{
  "n_layer": 10,
  "d_model": 448,
  "n_head": 7,
  "n_kv_head": 7,
  "head_dim": 64,
  "d_mlp": 1792,
  "vocab_size": 16384,
  "activation": "tanh_gelu",
  "norm": "rmsnorm",
  "norm_place": "pre",
  "norm_eps": 1e-05,
  "positions": "learned",
  "qk_norm": false,
  "attn_scale": 0.125,
  "bias": "all",
  "tie_embeddings": true,
  "parallel_block": false,
  "extras": ["capped logits"],
  "init": "uniform",
  "init_std_qkv": 0.0226,
  "init_std_o": 0.0,
  "init_std_up": 0.0226,
  "init_std_down": 0.0,
  "optimizer": "adamw",
  "lr": 0.00125,
  "beta1": 0.95,
  "beta2": 0.95,
  "weight_decay": 0.15,
  "lr_head": 0.0114,
  "grad_clip": 1.0,
  "warmup_steps": 330,
  "schedule": "wsd",
  "decay_fraction": 0.753,
  "decay_shape": "linear",
  "final_lr_fraction": 0.0,
  "batch_tokens": 65536,
  "seq_len": 1024,
  "doc_mask": true,
  "train_tokens": 358700000,
  "steps": 5474,
  "dataset": "wikipedia_en"
}
Each number is 500 + 50 x the weight over its row's rms, rounded and kept within 0 to 999. Layers, rows and columns count from 0. Numbers have three digits each. The size before them is the row's rms in percent of the matrix's.

# layer 6 attention output (transposed), 448x448, rms 0.0421, rows 288-312, columns 280-335
110:491507532416290476441571497393493472492507577512548570494507459516499435531534486528531482475494520541493549498441463585495423521523489420539561514599515611489541509479
109:578464473449217468528597486476494522491551469479490574507494465570530468571437524545503499539480477500541491472430524525548464501536523403560487501546518516510511517444
119:412519500511742517553450494550497442475509482525492526474559449504520468503442513487516491496494477513526467508519582421410453473453493502455532551557493475487525475511
114:516438568496549500494445484538492493494526416506511492472500517434497449505539488469476495487502493455475510510506484502519512517509511510531411555518446500463512482588
118:572479639421739494502450466480425580507487498493519452455465499502503481566548456507533535494512473458508476559482527453610477479546530524516494452476440553520468517520
109:540449465464506467505496519469484448491497560493524516428506527569539514528552465507496461490548492491487507496508416406467518449479487523503417546450494547541515487502
107:563396585538341505479540563537495527515449469480499442483487492403506461511540453562449515523456533525512513519530458409472493482554506464477435542612509535516499540569
111:489549483555353455456522526461521517513486424520510460512559564423508571447489564545536534493516511539462442473570460536502485506480517578473488503548519456511481495438
126:576470475455478492530519488582497547524486502509553500494539530544519612496494475513466475474476516547493458474551500429485521440478482518476468597528495519509519565485
114:473482470533427510473610552492506492483485350491463500542488535469534517449564451576472497529531473550473487480509486505353482452553563544537484585547448511459511561483
112:523522377593397457522528490487464552499400483507446446495528527545503574521419511558513501448529460523502464497476482556445495515485506570458527490548554492498457573423
114:510510460453415495465478511445526462459493493489492550484518448491473420503516502492515496424468437490514588512514431482479514503436464541525589517589507472506514436586
114:538545348469552544525525450608549520528544492527539550502518491524478565473524512512526523470447520425511546502462497445356459462479489513575564523508458470528536459480
114:551573398412521443469504490463514461522554514529539514534484531617508465535552487522455504500508483495562552516541449493589499457450531489490517426457521526585477531517
113:558484464513337515478518499379494525501456490511501471471538522481504421506451523483525511511487473493484520483535582464632516474501471412552474444623469515476498530467
120:500428600404708492507438544465462500468466382501495478494522553532512587470588510482471517450540464508430490463503452591558539564520511520473447528426457468470544450461
116:448512516570472535535402479535500439534547490515498496512552479426503553450450459461502457503556531521471519520480417590499500525487582482521508526467463590461503473501
120:429510477368591465434498526562508540476470406521523526483437548530469544525524506500473491438536467494504491461483451513551528511513503578491532508403485424548530491543
103:513510487480338524476471502425522444486511609530500538462481507480455457489468561498509480554430467487470545461557417479500429411536468496511532528601539555462492471470
108:421518412519641484539464501542488533524483444547505512490538486497473573509464469528499514474514534512459486514546481414393524487484489497481515491521461455497486475471
115:577464568440787492476570510395482530516432577502525519445452569510538574497508534522516493461530467471516496489496478319453459499498472578490516491471510478537518483457
123:496526603512784513527463514472511479489551564491511548521486513465444493542543560435507450527484467538523485501428495545515464462466530476592542557474519573444522488469
122:475414578459577423529397511455446431514529401504453525486491513519475486478537574471454486599473462520481487488516452611594508508527501529430474429504495524460521449489
104:431560589547322513457481507572545521488498537486469459539514490500507473478479493498506506468489537494471463492505565533449483482507424491468437531618528488468507487517
117:512452467458591500528495501420510465500573535454496525465429455474573438450537526460491536534442455509502530539558493424386536517452446466451462552466460465476502480595
# layer 6 attention value, 448x448, rms 0.0437, rows 289-312, columns 280-335
117:458613488525480421537554479535499508592502542460505567464493530538498578512505509505485438534550536548570455504558532548554458485575545456617539496471502497534448459516
129:367526495544493434485482500599573483365525503548571495554513356529508500494578546447448480414427471523484511553559473525508507498396484543530538523490457561441572529540
123:445509499511489526501500453412410521547524477440479452520484458467498504554420438536507471519562554551468606476530505487472568534499533490526512486507586349500535533595
122:428536462534465448433523547456451485589470562415530422498545474466478556468481487590488486589572512542449468600401583432439579477477555493595521514492622345498460495522
120:513596469513505508488495525479424527469505555387586448541481513563507521479414479436447550479507420480572449526546561533484371473514544483523505471494448516506489465407
112:431587545417560464525498424388428543492463445536401478541490508425544475467562469529472520483581544436510494688471505451478498480543550565465495392510516494461473431509
126:504386520404500446412501544477498527504451508423495553478479600510391416541544652504513526524526499452520484442486495535584560505554439450453489556490438603459516485460
133:620552593505478480457485464457478540471487540546513482538506516529529514507489531543500546472532412494526501482498618538550402531529407483510498493498433460438483464455
119:482561467516524552512514474527360495433494529535456541472595529464588372472549499449475491519517474470527541545412479508431459503553484484465518437495522531393452474514
119:583558531498559585550474496448517512489532532625535469432617618524501465489533488446497447494426430530580437499463501533526641562466451422492506470522508556541566436463
126:461501493434551407464435511550626494418524372473492499493531392498551555401537527467647561392514457630542485509457480548451568499515533582428479522488447479422447536465
115:578454596461507472484511527604517498385492442546523528478462388471624498465518588422508517505455441523424533552406518563529536568447447455454482538495492446389467566509
116:565533484512519470472520549448435532559544485402526442533435484500527541443485578546452563404546404485506454473374537476441589452556387460545504532510462541605407475399
122:583575543488538385494517479429591442469517498536553527486493536450450524478539438488467434418550529551505545440510517499440498469541572517529501517508516426459408507519
126:560475483518466493459531558473533440563478605535493435410575504428492484518446502553518505603593504494472490451533497441487528510486470428427475513517590467420580552519
118:485454440447501522533489560486562465477487506492486521516499600582594477570490422466506488509438576483468438506558408522501556479405458536438510528484485506533579471540
130:538516452508474516475480518499330435474480472499411479518545512442510495495401588556443502546511508579534468405519489515481527485518490493450543499489452404474560418617
119:420572484456505543535512484620483417429543515466463569545453493542516548492500424508490490486468496478465506567520415538478403475557549478500472479487434503420487557540
125:466526530526479508469504549505540529413511555468506472529502465564532574480524478477422453495496500505427498469492477453573513500505491503590515545492496556558618638485
120:592499436552457517434503561550479512408501500448533469552494566464492440534451462502370582470553400485502495608451597494530501581472523502528460460487534457525524520422
131:481468521580439457455519478628476421502507385417437424511517463526464454484472368515529520532483542517445472420496544583556388559492518424518483569502592524490532549526
131:536575453489497526544505483541516427526520598463536476526522454536453547495495512573540524500600478428511493463473487540468528446534480372534548501486544554548506528497
111:443538558480498503532450482454458498497539508550534490509439424558534464591470431493478522518475460539497551491531482413484469555483487555485507550484448563434616499489
120:395535541497502516545508489499579517442533504517546472517379407486522539476457458518610488413513513416514596559510543478461572517475443605527489532513559463538517511364